{
  "activation": "squared_relu",
  "schedule": "wsd",
  "steps": 7214
}
Each number is 128 + 32 x the weight over its row's rms, rounded and kept within 0 to 255. Layers, rows and columns count from 0. The size above them is the row's rms in percent of the matrix's.

# layer 5 MLP up, 256x64, rms 0.231, rows 46-98, columns 0-63
size [104  90 114  94 117  92  92 104  94  95  93 100 124  98 108 107 115  97  87 102 102 114 107 105  93 110  98 102  99 101 107  96  98 131  89 107  97 100  97 104 103 105 102  83 106 101 103  88  98  92 131 104 100]
[[136 188 147 131 135  62 107  78 128 174 131  87 158 152 139 101 129  76 137 102 154 168 154 223 136 126 135 133 161 136 120  93 106 145 135 142  96 135  92  86 185 110  93  97 151 190  65 109  99 155 149 141 113 123 130  84 121  76 138 126 166 140 101  98]
 [154  77 120  50 103 155 123 119 151 124 100  65  83 165 139 131 110 175 137 150  85  79 166 112 124 147 137 137  84 156 161  90 142 111  84  97 146  82 140 122  85 186  79 118 133 115 125 144 170 144 121 140 193 128  58 130  85 126 104 149 124  84 151 120]
 [117 127 221 143  95 116 113 167 106 160 180  91 137 177 186  81  57 156 143 117 123  71 110 180 108  75 141 149 124 114 138 112 121 136 170  76  95 105 117 114 148 131 147 142 127 174 143  90 157 107 142 104 134 186 160 160 115 143 143 120  99  81 135 154]
 [143 123  99 135 109 138 119  82 137 182 154  44  83  74  85 121  87 119 103 141 149  98  93 121 110  90 184 151 159 188 145 138 155 156  99  88 116 138 119 108 105 153  88 146 114 158 104 132 150 171 147  67 114 211 130 106 125 138 109 131 124 101 192 122]
 [144  98 132  69 136 103 102 100 117 135 111  84 165 102 193 101 117  98 211 140 145 151 130 124 134  73 122 132 118 164 122 123  90 147 151 129 154 143 113 129  65 108 148 156  40 190 105  91  95 133 140 127 194 134 128 120 124 125 148  76 138 145  65 114]
 [158  90  88  99  87 117 152  97 148 179  91  99  86  98 125 131 175 168 182 111 129 120 180 154 103 154 193 145  96 125 173 113 106 178 166 151 135 165  93 150 113 159  62 157 122 146 118 129 154 122  84 110 172 137 137 145  53 155 155 139 128 107 155 164]
 [123 103 123 150 150 137 154 136 198  73 127 160 120 128 128 108 139 132  82 166 169  79 103 145  89 133 130 124 148 161 160 166 159 128 123 147 152 147  95 124 135 142 143 133 149 113  60  84 236 156 123 122 140 132 157 186 105 141  94  80 167  61 136  94]
 [144 126 153 135  79 152  94 180 109 125 121  42 124  98 137 126  95 145 117 139 142  85  95 100 144 152 121 174 140 112 113 172 179 148 119 113 120 120 125 131 117 188 161 120  73 173 139 100 156 180  66 155 173 116 109 121 172  77 128  43 121 135 128 163]
 [114 123 120 130  89  71  93  93 211 134  93 138 166 192 126  60  92 113 134 116 106 145 177 143 121 155 130 139 143 146 103 103  99 149 116 141 182 125 178 136 138  91  75 138 108 110  67 132 113 137  91 149 143 133 153 100  21 123 122 113 131 141 125 130]
 [107 115 137 103 152 143 123 140 139 110 137 128 113 131 111 111 147  87  90 117 155  68 130 144 111 100  95 155 135  80  87 128 104 130 163 122 183 114 125  85 159 154 123 113  72 215  95  71 142 124 164 109 164 157  75  71 158 120  87  58 183 132 140  83]
 [ 57 131 148 137  92  96 133 125 145 105 115 151 107 139 140 113 174 142 154 131 107  93 155  95  77 142 188 149 135 187 111 155 102  93 154 156 164 134 171  64  85 117  27 114  87 175 118 118 117 114 129 143 145 116 153 132 170 108 120 132 154 139 179 185]
 [158 129 145 137 122 139 156 181 161 120 156 184 135  75 150 121 131 144 174 182 118  75  89 146 112 130 165 202 121 116  99 168  98 160 177 100 121  89 121 141 100 138 114 119 106 149 134 118 150  67 135 174  93 146 141 115  78 135 123 159 148  46 193 137]
 [172  86 102  91 158  92 122 111 176 140 124 130 109 147 136  55  65  92 123 151 141  79 122 151 137 100 139 128  87 127  96 167 159 150 158 151 178 123  66  81 153 142  77 148 156 181 139 101 172 112 194  97 151  93 121 133 142  80 141 151 154 130 106  96]
 [120 159 191 153 131 105 133  55 142 136 107 129 157 151 156 141 131 122  90 114 142  85 112 118 148 133 156 164  98  81 161 161 148 120 168 160 129 111 105 139 160 145 147  91 121 160  82 129 103  56  96  86 106 204 136 149 118  78  87  76 205 141 114 109]
 [ 29 194 129 118  74 104 112  84 108 138 171 135 159 106 162 136  57 118 129 163 127  80 127 141 100 105 167 132 114 131 123 210 158 127 169 160 111 130 148 152 153 160 144 164 129 151 152  80 158 157 124 116 138 119 117 105 137  73  74 165 139 125 130 135]
 [125 135 117 101 162  96 140 101  80 112 203 185 141 147 125 128 114 152 181 164 143 148 171 160 102 144 150 143 110 109  75 119 135 158 206 163 178 123  87 102 134 179 133  94 114 159 116 130 146  97 181 132 109 109 157 138 143  75 171 123 130  73  82 168]
 [ 50 121 160 157 140 117  92  99 173 100  77  62 165 170 130  55 145 172 188 113  84 109 112 158 115 109 102 147 135  88 130 133 151 106 150 132 121 104 133 115  63 192 107 109 139 121 101 135 194 125 108 114 142 116 113 156 122 106 120  85 110  84 134  99]
 [132 114 140 154 149  61 143 167  96 143 130  95 151 126 115 145 151 137 100 147 183 135 119 177 122 181 134 152  82 118 140 168 201 150  91 119 175 127 171 148  49 108 108  97  74 179 120 161 122 103 161 117 101 125 192 119  89  80 161 153 104 115 142 112]
 [ 78 106 153 133 111  87 140 166  86 128  60 116 153 106 169 102 159 140 101 102 113 148 112 111 134  90 189 128 107 123 109 116 163 107 113 153 142 146 156 147 160 113 150  47 101 157 103 111 156 105 147 170 168 173 158 153 186 110 102  81 180  56 121 149]
 [124 133  97 119 134 103 110 130 132 103 113 143 139 151 116 120  96 107 113 112 109 141  82 109 152  96 182 213 116 154 200  94 166 154 135 157 195 161 118 162 157 144  94  66 112 100  79 113 116 150 139 112 121 153 133 200  65 143 202 133 115 139  99 141]
 [ 75 163 202 112 106  99 105  63 115 124 100 147  98 140 124 134 144 137 153 179 178  88 170 144 133 102 117 186 111 115 150 100 115 151 118 189 129 124  97 110 118  98 102  97 104 141 115 116 115 121  93 144 142  78 121  95 111  57 219  93 142 124 127 166]
 [114 145 105 150 133 107  60 113 160 182 191  96 136 117 104 114 108 128 155 126 155 126  96 178  60 158 160 136 102 153 126 118 150 142 123 180 151 119 123  59 104 115 116  99  97  99 154 139 140 213 157 108  97 164  91 105 128 126 101  99 190 120 116  65]
 [ 70 155 113 134  89  54 129 172 189 116 133 126 108 146 118 159 119 140 188 112 116 105 168 110  57  95 156 158  94 132 152 183 125 135 130  80 109  94 115  68  86 113 112 129 107 129 129 115 164 113 143 147 188 118 123 117 151 120 202 126 134  79 161 162]
 [102  99 156 112  81 128 111  88 147  71 145 162 176 160 136 148 103 119 175 185 103 189 119 145  98 134 133 166 142 115 170 122 173 143 160 110 151 161 101 155 184 163  91  60 142 161 103 124 140 142  89 134 127 137 102 162 116  91 109 164 115 158 179  57]
 [ 79  90 155  71 111  98 103  98 107 138 152 141 149 109 118 127  82 158 118 195 146 136 103  98 160 108 142 161 112 126 130 129 149 101 204  99  87 160  78  96  84 139 112 134 126  80 125  53  92 150 201 195 163 142 131 120 127 122 148  91 127 130 161 125]
 [167  95 105  77 126 118 144 112 168 151  96 139 149  91 140 147 157 161 137  98 144 138 162 197 114 146  87 164 113 119  86 133 139 134 136 206 109 103 106 163 149 106 146  88 128 172 141 123 134 121 188  91 175 159 100 163 104 110 161  69 174 122  83  57]
 [115  84 133 155 151 123  85 149 171 169 100 116 142 113 227  98  93 179 134 167  53 106 165 141 133 115 129 118  78  83 149 133 146 121 145 153 145 143 110 170 125 181 105 138  82 178  84 167 118 102 125  70 109 150 132 165 132 107 133 153 150 129 158  90]
 [134 132 137 129 118 145 133 137  94 118  88 107 150 108 135 100  77 165 157 162 225 143 135 119 130  55 120 129 108 167 128 160 124 128 108  79 133  97  89  61  89 119 171 150  61 186 102 114 125  86  97  74 116 158 155  99 118 117 128 119 159 141  68 126]
 [165  79 120  81 116 132 115 120 164 160 148  98 127  93 115  66 121 134 182 158 112 171  64 110 128 131 169 117 131 139 134 115  84 143 150 151 123 139 114 112  91  96  74 150  86 148  97  54 115 109 108  54 118 110 105 105  68  62 134 161 146  83 118 135]
 [ 75 166 134 135 133 140 144 114 122 118 138 153 119  60 104 131 132 109 123 161 213  83  50 152  70 106 112 156  83 103 140 103 100  85 119 143 157 105 138 152 177 189 122 146  87 140  90 150 144 168 182 148  94 148 109 125 123  66 118 138 125 111 109  88]
 [141 162 123  42 124 136 131 167 162  76 138 148  84  97 135 119 158 120 157 108 169  84 101 128  47 104 154 129  83 149 113 142 120 126 127 141 152  88 100 145  60 203 108 146 128 160 129 142  98 150 110  68 128 162  79 163  94 107  90 141 145 145 101 109]
 [148  90  99 107 114 121 133 106 152 120 159 188 120  90 176  90 152 150 214 108 153 105 150 120 107 146 174 134 157 110 148  79 113 158 125 176 175 133 114  67 105 196 109 155 129 134  69 129 181 118 146  58 110 146 155 122  74 132 133 148  97 150 127 117]
 [175 185 139 161 112  83 151 131 102 144 179 127 130 102 188 110 210 108 102 125 166 115 179 134 107 132  91 163 128 130 138 170 134 111 145 103 128 147 157 104  41 131 130 101 124 127  97 131 123  79 146 116 156 100  68  74 116 140 179 119 166 141 176 107]
 [128 106 164  87  65 139 142 169 123  76 118  66 186 174 175  78 139 118 151 149 108 104 122 151 109 146 155 126 129 128 103 150 188 190 130 145 123  96 148  86 133 137 113 113  45 133 104 156 130 184 155 107 194  94 143 183 146 127 114 123 124 137 115 144]
 [143 145 126 130 134 111 115 125 113 213 136 145  74 147 148 155 161 158 138  95 157 133 122 123  70  74 102 153  96 184 117 156 156  76  89  97 130 131 164  70 137 152  96 125  80 120  86 136 179 192 155 119 101 118 100 110 109 142 139  70 197 109 114 138]
 [123  85 180 152 116 136 115 178 141 116 181 157  73  94 152 135 141 173 133 136 169  61 143 140 151 137 125 154 109 155 168 199 140 159 133 136 119 157 110 116 110 142 146  67  99 164  96  69 192 144 113  92  87  75 109 150 166 129 108  93 121 142 137  80]
 [ 83 159 171 133  60  93  85 166 122 117 147  85 152 148 103 127 158 104  79 166 139 139 139 148 108  97 130 181 148 146 101 154 172 166 102 155 124  58 136 153 146 128 132 135 107 154  94 146 211 165 159 176 119 132 179 198 123 122 123 145 114 114 164 157]
 [112  94 110  92 160 169 124  86 174  74 172  79 164 108 123  98 133  66 158 171 170 158  99 142 168 122 155 155 119 139 139 176 154 187 103 140 152 149 147  91 113 194 117 161 140 159 104 110 144 141 149 123 123 113 125 167 141 137 185 176 182 116 147 178]
 [116 118 133  92  89 146 127 133 144 193 120 100 162 134 131 145 155 171 144 126 198 131 118 137 114  79 174 145  92 124  71 123 168  97 148 104 151 137  78 133 161 120 115 153 140 100 103  99 101 212 130 169  89 146  63 156  60 114 116 127 128 117 172  70]
 [ 81 132 180 138 131 143  52 192 155  89 133 108 159 123 156 121 126  88 146 150 161 150 140 103 132 100 109 133 117 182 191 220 128 149 176 153 173 105 160  93 111 146  85 181  76 155 146 153 120 158 114  75 118 121 124 105 149 107 119 132 117 126 141 104]
 [ 48 136 130 148 150 149 122 167 105 152 113 134 117 116 142 119 122 142 136 111 108 130 110 143 109 113 203 125 100 137 140 160 220 157 122 165 134 118  72 149 102 137 141  71  85 150 107 164 109 162 159  80 150 155 135 191 149  96 174  53 152 153 164 136]
 [124  96 149 114  99 136  77 108 151 125 127 147 165 122 143  87 116 162 107 111 103  86 129 106  95  52  96 153 104 182 188 136 161 149 176 172 114 111 141 143 143 128 177 146 121 120  94 164 158 192 171 161 154 202 113 108 127 107 145 148 102 153 151  55]
 [ 92 135 154 191 103 115 158 173 146 145 145 146 108 125 138 141 150 163 117 111 124  37 111 116  74 138 127 222 114 111 168 195 159 117  80 134 139 133  82 126 125 175 146 159 114 132 114  90 198 123 126 110 191 153 113 119 120 122 155 119 142 165  98 121]
 [122  85 114  93  78 137 165 143 147 136 186 132 144  60 158 121 117 158 154 130 131 121 228  97 150  94 192 144 102 121 131 122  95 145 141 137 181 166 144  69 110 165  52 136 142 120 139 140 173 115 164 109 195 133 151 107 105 131 142 154 127 123 151 129]
 [109 111 201  89 142 109  66 121 110  99 203 158 159 113 145 107  78  91 119 166 197 132  97 170  98 162 104 150 168 129  83 108 134 103 141 124 113 127 103  79  84 150 157 157 110  90 137 110 124 106 140  73 154 167 172 119  87 129 147 103 148 113  97  93]
 [126  90  94 129  98 131 120 168 172  66 147 134 122 174 108  57 116 169 138 161 136 139 149 208 113  98 180 111  92 107 149 153  87 145  85 134 121 170 133  87 100 116 177 132 130 121  76 100 142 143  79 134 138 100 108 156  99  85 122 169  74  86  98 104]
 [157  83 172 112 120  77 159 110 166 135 158  92  66 190  79 106  77  62 115 117 128  92 116 122 102  92 142 165 116 177 143 106 179 133 143 157 168 124 107 103  91 188 116 107 161 133 168 138 145 146 145 116 166 175 103 136  81 123 136  95  95 160 160 121]
 [152  36  83 142 116 129 139 108 137 148 148 139 145 136 105 113  45 179 150 130 102 152 113 170  70 108 144 151  56 133  94 152 172 152 143 126 155 146 156 124 164 124 130 133 119 173 140  91 157 101  97 138 184  96 114  83 138 127 188 152 153  86  97 155]
 [119 157 131 141 117 147 119 164 140 144 135 130 151 103 151 121 108  63 116 125 141 147  63 103 121 142 153 156  46 193  75 164 112 124 118 114 111  76 102  47 119 161  76 114 169 179 140 164 129 128 159 171 172 150 156 102  79 109  97 100 149 119 126  95]
 [111  82 149 105 118 135 135 132 165 117 168 132 148 148 139 157 149 165 101 168 135 115  95 183 150 112 168 148 109 184 137 198 112 143 149 141 141 106 103  94 160 118 119  78 171 186 173  45 110 117  99  74 185 103 166 110 112  97 102  64 120 122 117 142]
 [137 176 117 111 135 108 139 123 209 123  83 123 142 139 105  92 125 125 155 183 142 128 134 193  91  82 140 176 148 108 136 149 127 190 165 190 179 113 146 120 108 166 105 148 125 124  84 114 204 195 157 123 132 121 158 157  77 114 156 141 101 105 158 133]
 [107 136 125 127  97 100 115 117 203 107 150  58 202 180 170 150  59 170 132 142 157 155 128 136 121 129 159 150 121 112 142 137 139 190 141 105 100 166  96 148 167 189 110 121 108 155 121 130  89 117 108  75 143 110 132 136 172  98 171 117 126 140 176 180]
 [103 100 105 111 137 132 112 155 160 102  85 116 119 177 182 133 152 150 116 167 123 138 137 189 124 119  95 180  66 145  81 200 129 112 128 107 207 100 114 127  45 143 130 138 106 100 111 117 179 127 117 126 118 155  96 207 139 111 103 100 119 152 157 138]]
# layer 5 MLP down (transposed), 256x64, rms 0.224, rows 46-97, columns 0-63
size [102  91 110  90 116  95  91  98  88 100  94 100 110 104 101 111 145 100  91  98 110 107 105 100  93 106  98  94 102 100 104  91  95 121  89 106  98  95  94 101  97 105 109  84 109 107 102  89  98  93 129 105]
[[ 78 112 145 168 135 166 116 137 184  79  77 113 157  76 189 123 158  99 128 112  63 147 150  93  74 115 113 132  56 185 103 111 122 130 153 110 144  97 152  84 118 121 123 105 168 130 177 187 139 150 112 129 103 128 102 142 170 170 126 134  78 139 149 156]
 [104  97  74 129 155 172 140  81 168 158 114  71 170 155 128 155 184 157 144  57 110 209 149 136 183 152 150  75 114 102  92 102 101 113  92 140 165  88 116 153 191 117 141 151 119 110 134 153 128  92 108 143  89 159  94 130 147 143 106 152  97 127 109 134]
 [131 105  52  70 112 133 109 121 112 102 142 139 145  64 166 152 157 102 113 110  58 148 160 122 166 121 137 124 158 157 134 169 105 137 137 167 151  73 115  78 101 124 193 104 161 151 146  97 160  79 101 139 132  92 112 131 184 100  75 166 145 143 131  79]
 [130 144  61 119 128 120 133  79 168 115 167 149 132 137 135 119 123 173 121 162 152  97 146 137  87 103 177 117  92 110 132 125 136 100 159 154 133 147  71 141 127 167 159 160  22 164 150 119 152  79  69 119 172 112 140 138 174 128 164 155  90 108 102 194]
 [108 183 110 108 148 171 158 121 106 132  72 136 108 160 154 111 145  85 121 175 112 133 110 160 151  78 182  95 127  72 149  79 102  84 126 205 143 119 146 127 100 128 163  87 146 196 141 108  76 139 109 128 162 104 105 127 156 182 135 106  85 176 151 141]
 [132 130  91  47 112 144 144 180 172 186 126 115  95 115 157 174 172 191 144  76 109 117 161 133 157 147 145  80 121 101 107 120 146  63 138 193 157 145 160 102 144 117 136 161 102 105 100 163 121 108 116 148 141 119 175 126  98 110 135 138  80 118 119 200]
 [ 93 126 102 141 153  88  98 177 162  94 124 124 144 134  73 118  60 135 152 101 135 139 161 119 136 148 131  55 128 187  81 114 162 120 124 126 186 135 141  91  76 128 139 158 110 139 135  51  73 131 134 148 134  73  85 111 124 165 166 150 166  99  79 112]
 [137 119 139 164 115 124 168 149 138 153 149 132 163 140 166 140 104 158 175 122 191 124 119 135  71 170  59 144 159  55 147  76 116 150 120 179 163 153 148  60 136 126 106 149 107 102 103 143 142 128 208  95  98 158 111 155  83 131 121  82 134 103 101 160]
 [127 116 130 160 132 174 136 160  81 112 154 135 124  58 188 160 116  83 139 185  62 131 131  79 110 148 118 158 174 113 111 145 148 174 142 114  97 160 127  92 167 118 156 121 156 114 136  80 164 175 113 100 180  93  56 124 194 151 116 122 127 127 134 154]
 [144 106 158 128 123  87 160 133 139 149 128 108  73 109 125 106 103 117 163 117  75 146 106 116 158 148 114 118 183  94  97 162 131  99 128 125  94 124  89  98 156 112 122 133  89 150  90 185 115  98 146 232  98 163  92 195 193 152 134 160 125 190 106 125]
 [169 154 138 115 100 130 142 103 125 102 140 128 162 154 176  96 144  91 107 173 106 106 162  72 107 136 126 126 111 112 179  95  79  97  85 126 129 172  90 121 129 172 125 254 165 172 152 126 152 163  92 119 121 122 152  86 152 137 112 151  93 131  79 141]
 [143 172 138 103  58 142 115 178 143 147  92 148 122 123 106 122 104  96 126 163 100 157 100 127 126 111 109 133 129  79 121 109  87 208 111  90 121 134 169 142  72 109 167  90 110 165 122 192 118 196 157 183 188 140 155 143 122 169 113 159  83 147 114 149]
 [152 163  89 113 198  91 152 169 123  92 191 111  62 128  90 126 129 142 135  91 131 110 117 129 141 162 124  57 139 122 123 174 154 172 136 159 108 138 112  90 118 114  86 134 109 141 209 137 109  78 147 121 104 142 181  89 159  90  80 155 134 156  96 104]
 [135 113 143  99 186 152  79 164 187 118 126 144 135  67  97 108 193  95 182 159 154 143 116 157 138 121 145 116 125 154 114 140 119 104 129 174 156 157  68  76 110 186 122  63 139  82 102 116  80  91 188 145 121 106 127 167 119 106 131  87 132 127  97 123]
 [133 108 101 107  74 105 123 128  76  94  90 160 122  64 132 128 138 159 147 113 187 140  92 134 122 157  61 148 108 107 137 105 191 161  97  84  78 199 101 106 148 127 146 122 126 105 111 121 154  39 128 107 175 108 115 130 104 132  91 167 173 126 118 145]
 [150  99 118 118 113 158  29 156 148 124 139  90  83 145 113 218 138 170 173  65 149 119 115 125  54 129 125 126 127 106 127 117 140 207 132 158 113 144  67 123 115 124 107 125 114 137 136  76 148 143 173 151 162 154 109 145 134 168 139 149 115 106 108 158]
 [134 178 136 179 127 155 172 119 147 132  50  87 167 135 134 100 151 182 151  80 107 164 102 140  90  86  97 124 100  81 110 173 125 138  83 148 110  90  79 144 115 191 154 111 149 105 110 139 155  69 115  95 162 120 112 107 194 140 101 102 115  91 154 124]
 [ 42  90 126 109 158 147 213 195 123 126 122 109 132  97  74  96 134 147 185 137 168 168 123 102 132 116 169 117 154 125 136  74 113 132 100 136  96 106 167  85 138 107 143  76  90 119 171 145  96 139 130 127 145 164 134 112 125 115  78  55 110 134 110 132]
 [113  76 140 185 113 163 176 151 170 140 127  87  64 122 176 168 181 137 137 167 122 109 117 151 147 101 138 107 132 105 134  36 107 116 134 122 100 130 131 144 131 157 122 123 128 181 127 102 100 175 102 163 113 124  91 166 187 114 135 190 194 103 153 123]
 [ 95 115 167 103 147 137 107 174 141  76 108  92  77 100  76 113 132 155  97 151 100 124 140  46 163 162 138 149 157 117 126 117 119  79  66 184 143 151 148  83 133 126  82  99 124 168 104 156 123 146  66 153 111 154 138 187 135 157 173 121 144 149 138 180]
 [142 135  65 130 135 148 108 103 112 190 100  96 146 107 141 111  69 133 163 152  84 107 152 170 106 142 127 183 112  77  99 108 117 105  83 167 121 129 134  81 134 114 172 116 187 176 113 119  90 101  99 134 134  99 162  68 173 128  89 175 104 125 134 198]
 [170 123  84 148 158 190  82 157 139 156 176 127  99 120 112 135  96 154 140 130  66 148 155  78 109 200 122  94 143 167 100 116  87 150 150 105 158  99 174  90 112 133  68 139 149 147 107 167 129  97 127 127 170 154 123  99 119 134 147 148 153 111 224 122]
 [118 188  61  85  55 163 125  87 156 142 109 114 177 121 133 100 113 173 131 138  94 151 123  72  90 123 182  71 173 120 105 112  84 133  80 102  66 137 173 131 118 138 114 107 149  98 149 104 124 126 102 158 148 120 133 156 103 158 122 190 133 107 123 173]
 [ 88 109 131 143 127 142 155 140 130 103  98 178  93 123  60 117  95 114 107 103 142 205 103  91 120 145 124  66 131 161 112 147 198 113  71  69 116  99 143 127 102 137 157 127 135 126 126 111 113 159 101  74  96 221 126 121 119 147  70 127 136 156 103  96]
 [131  88 142 141 103 139 126 170 142 101 170 130 158 154  13 149 148 172 115 179  49  90 130 106 118 127 118 116  71 118 180 113 171 110 146 129 164 122 109 158 142 102  83 104  84 141 112 135 110 129  95 101 188 120  92 145  95 151 156 134 169 155 131 123]
 [150 157  92 187 184 136  74  94 150 112 155 123 144  93 120 146 166 173 190 108 114  92 156 122 135 143 155  88 110 177  80 110 124 104  70 102 140 135 100 178 104 150 114 127 128 141 132 137 125 184 125 116 142  64  92  74 135 180 116 165 132 155  69  98]
 [ 96 142 189 188 112 125 100 125 136  95 108 156 108  87 124 101 103 180 134  76  93 146  65 122 137 152 134  98 129 128 153 106 125 120 124 132 139 108 129 116  97 109 111  84 112  98 123 153  87  33 184  81 133 106 155 131  87 111  76 167 181 160 159  84]
 [ 68  86  52 180 144 157 156  90 128 142  73 190 123 161 116 152 160 159 132 163 128 130 116 172  96 110 143  87 152 140 149  99 149 129 123 128 141  66 167 116 157 155 131 110 132 100 137 133 141  87 155  63 161 101 190  89 172 146  97 177 127 146 133 131]
 [119 167 106 140 137  66  89  61  85  90 100 117 187 165 109 162 145 120 134 105 144 198  92  84 150 185 129 111 100 113 104 130 121 135 121 175 163 148  68  90 108  76 143 146 117 124 115 122 110 118 124 120 109  91 123 131 166 166 195 111 179 117 104  86]
 [ 78  95 126 184 172 137 157 147 170 113 118 116 126  41 133 143  86 129 135  82 104 126 109 126 129 151  94 104 167 174 109 157 149 148 154  83  84 174  97 130 154 163 149 116  94 138 135 113  72  82 142  89  61 122 145 100 182 159 108  93 163  95 149 142]
 [126 149  80 132 105 124 149 146 153  76 146 103 121  85  73 171 159  98 119  89 121 131 162  96 110 163 160  80 163 146  77 157 125 102 138 128 135 162 151  81 113 159  99 152 150 103 109 109  29 102  88 132 150 119 103 147 108 123  37 115 145 155 156 166]
 [131 161 161 111  92 124  89 114 128 120 111 127 145 126 126 109 124 176 133 139 161  83 117 127 142 128  71  82 174  93  61 200 112  79 180  98 158  88 152  58 114 131 115 180 127 135 120 150 112 126  83 171 157 124 134 164 105 132 111 178 100 157 116 201]
 [103  78 147 129 194 184 146 191 127 136 144 121  80 186  93 142 101 101 169 139 169 173 142 127 126 115 116 121 181  58 128  78 122 136 207 136 124  94 106 157 130 132 151 147 188 130 115 159 112  82 159  83 104 107 145 131 150  89 152 124 162 121 136 116]
 [109 121 172 168  87 136 157 130 145 159 135 188 112  82 167 125 105 125  87 142 152 118 164 157  95 114 129 226 136  71 103  69 150  97  55 155 121 156  85 149 156 112 110 137 173 112 180  86 112 135 101 130  95 149 144 143  96 107 113 125  97 146 103  89]
 [154 137 184  94 176 136 114 190 157 129 112 101 142 106 147 148 102 156 155 105 132 219  86  72  88  81  86 120 158 141  87 143 121 111 145 148  63 125 136  76 149 136 138 101 119 155 101 113 123 165 152 141 124 106  92 156 119 179  50 113 106 129 152 119]
 [103  88 131 192 189 109  92 143 139 132 128 121 123 148 130 114  72 150 159 111 101 125  86  94 103 177  83 101 106 156 117 148  57 135 137  96 149  86 193 122 159 103 132 115  87 111 109 139 108 131 122 127  75 133 105 143  83 207  77 141 177 155 136  89]
 [139 125 178 132 141  84 124 121 134 149 100 175  87 137  71 146 138 143 148 160 176 126 113 130 116 100 106 162 144 105 101 107  93  52 120 118  76 119  54 132 119 100 132 138 145 158 149  85 150 123 135 104 178  86  49  93 101 131 158 188 121 114  71 169]
 [177 161 195 139  74 129 133 120 166 126  92  70 165 143 139  66 122 163  69 107 148 186 185 129 183 177 128  97 167 153 151 137 109 131 108 133 145 159 160 121 153 102 113 130  91 107 115 121  97 106 144 178 143 131 180 189 126 172 131 155 102 140 110 141]
 [168  89 149 140 148 155 144  93 125  79 160  92 149 126  50 141 122 144 144 135 120 114 113 123  53  88  93  89 153 101 136 106 191 118  57 101 108 144 102  73 107  99 125 128 134 114  89 123 123 161 160 148 129 101  99 164 126 194  86 181 119 154 132  81]
 [ 87  84  89 181 112 128  92 127 140  89  93 152 141 103  99 181 174  85 136 106 115 185 155 106 144 179 119 128  90 123 162 163 145 145  99 129 128 125 124  82 146 121 104 199 167 135 131 123 164 142 132 106 168  67 152  55 155 127 123 160  81 133 132  65]
 [176 158 151  84 105  77  82 113 165 136  91 132 149 117 165 103 127  98 127 140 109 124 153 124 115 177 115 100 202  91 172 136  24  96 166 136 130 158 158 102 111 115 176 121 177 109 120 109  85 107 133  88 110 100 156  98 122 189 123 129 135 174 119 112]
 [116 145 156  78 115 173 181 173 127 101 157 113 188 168 124 147 142 139 111  99 135 138 121 180 176 138 121 177 121 190 160 176  72 139 147 193 119  84 109 141 151 140 163 126 148 113 146 158 107  98 150 158 128 100 193 156 122 111 143 132 167 145 169  63]
 [188 143 124  86 109 100 133  88 143 158 122 107 105 152 152 101 148 144 134 134  95 150 121 101 137 101 118  85 171 127  69 136 110 157 112 101 138 116 174  73 110 114 159 154 127 151 110 235 110 153  82 104  63 124 122 149  87 139 158  75 125 179  78 157]
 [119 130 143 150  87 124 109  86 118 133  75  97 132 137 158 141 149 157  71  87 115 114 233 134 113 157 146 100  92 123  88 120 112  98 155  75 115 147 121 139 120 125 110 234 137 121 111 142 115 106 127 174 159 149 178 122 122 136 124 120  58 141 161 175]
 [135 153 151 128 108 102 139 116 102 141  92 111 124 107  91  99 114 175 133 143 101  53 189  95 106  82 161  91 145  77 138 104 119  93 127  67 128 137 128 160 131 185  99 217 111 153 144 127  80 128  74 173 144 145 142  71 135  89 119 153 126 133 135 176]
 [189 142 142  94  75 118 169 120  76 144 112 183 115 123 131 120 108  78 169 149  96 110  95 124 132 111 131  78 120  81 122 136 103 127 120  90  86 205 151 145 147 109 131 115 149  94 129  84  80 110 164 183 102 200 151 136  91 197 111 104 137 118 109 147]
 [103 141  73 110  76 117 106  40 137  73 134 161 151 142 144  99 130 160 113 149 167  91 183 124 124 123 182 132 114 101 187 161 113  77 153 127 145 103 153  90 148  93 184 110 101 139 122  83  93 144 109  99 122  73 158 117 158 113 157 136 157 165 110 177]
 [153 100 101  87 147 155 142 141 152 137 115 144 151  99 145 151 160  88 114  67 115  70  83 141 128 133 150  93  92 107 164 199 187  72 109 163 165 111 140 114 154 137 115 118 123 199 105 144 123 121 128 139 136 128 100 110  95 119 135  20 102 110 101  87]
 [113 130 102 171 173 139  87  94 145 129 154 129 190 178 211 165 147 141  49 105 173 148  94 122 128 140  70 152 107 163  95 158 131 102 117 143 114 102 146  93 139 116  78 142 165 148 193 109 101  98 126  99 117 154 127 109 168 123 107  98 150 138  71 145]
 [172 120 127 102 113 109 145  96 162 154 100 172  97 117 117 108 121 155 109 176  66  95  89 134 135 119 105  98 142 126 151 143 167 161 130 113 102 169 173 144  97 126 108  81 196 123  85  76 110 115 202 184 111 136 109 157  92 139 103 178  48 129 147 123]
 [144 172 111 183 132 156 118  97 118 129 118 124 159 111 143 139 135 115 158 130 206 164 121 135 126 103 127 122 144 114 201  73  87 147 151 102  61 166  82 145  60 107 126  71  94 133 199  95  77 142  95 149 153 123 123 121 166 120 155 173 147 109 131 164]
 [184 143 146  89 116 131 102  87 115 160  88 118  92 144 156  90  90 183  99 131 119  86 120  81  94 122 150 107 111 116 136 145  50 116 137 170 136 163 137 132  75 121 105 113 129 142 209 127 104 175  78 102 114  88 151  58 110 137  88 154  83 132  93 127]]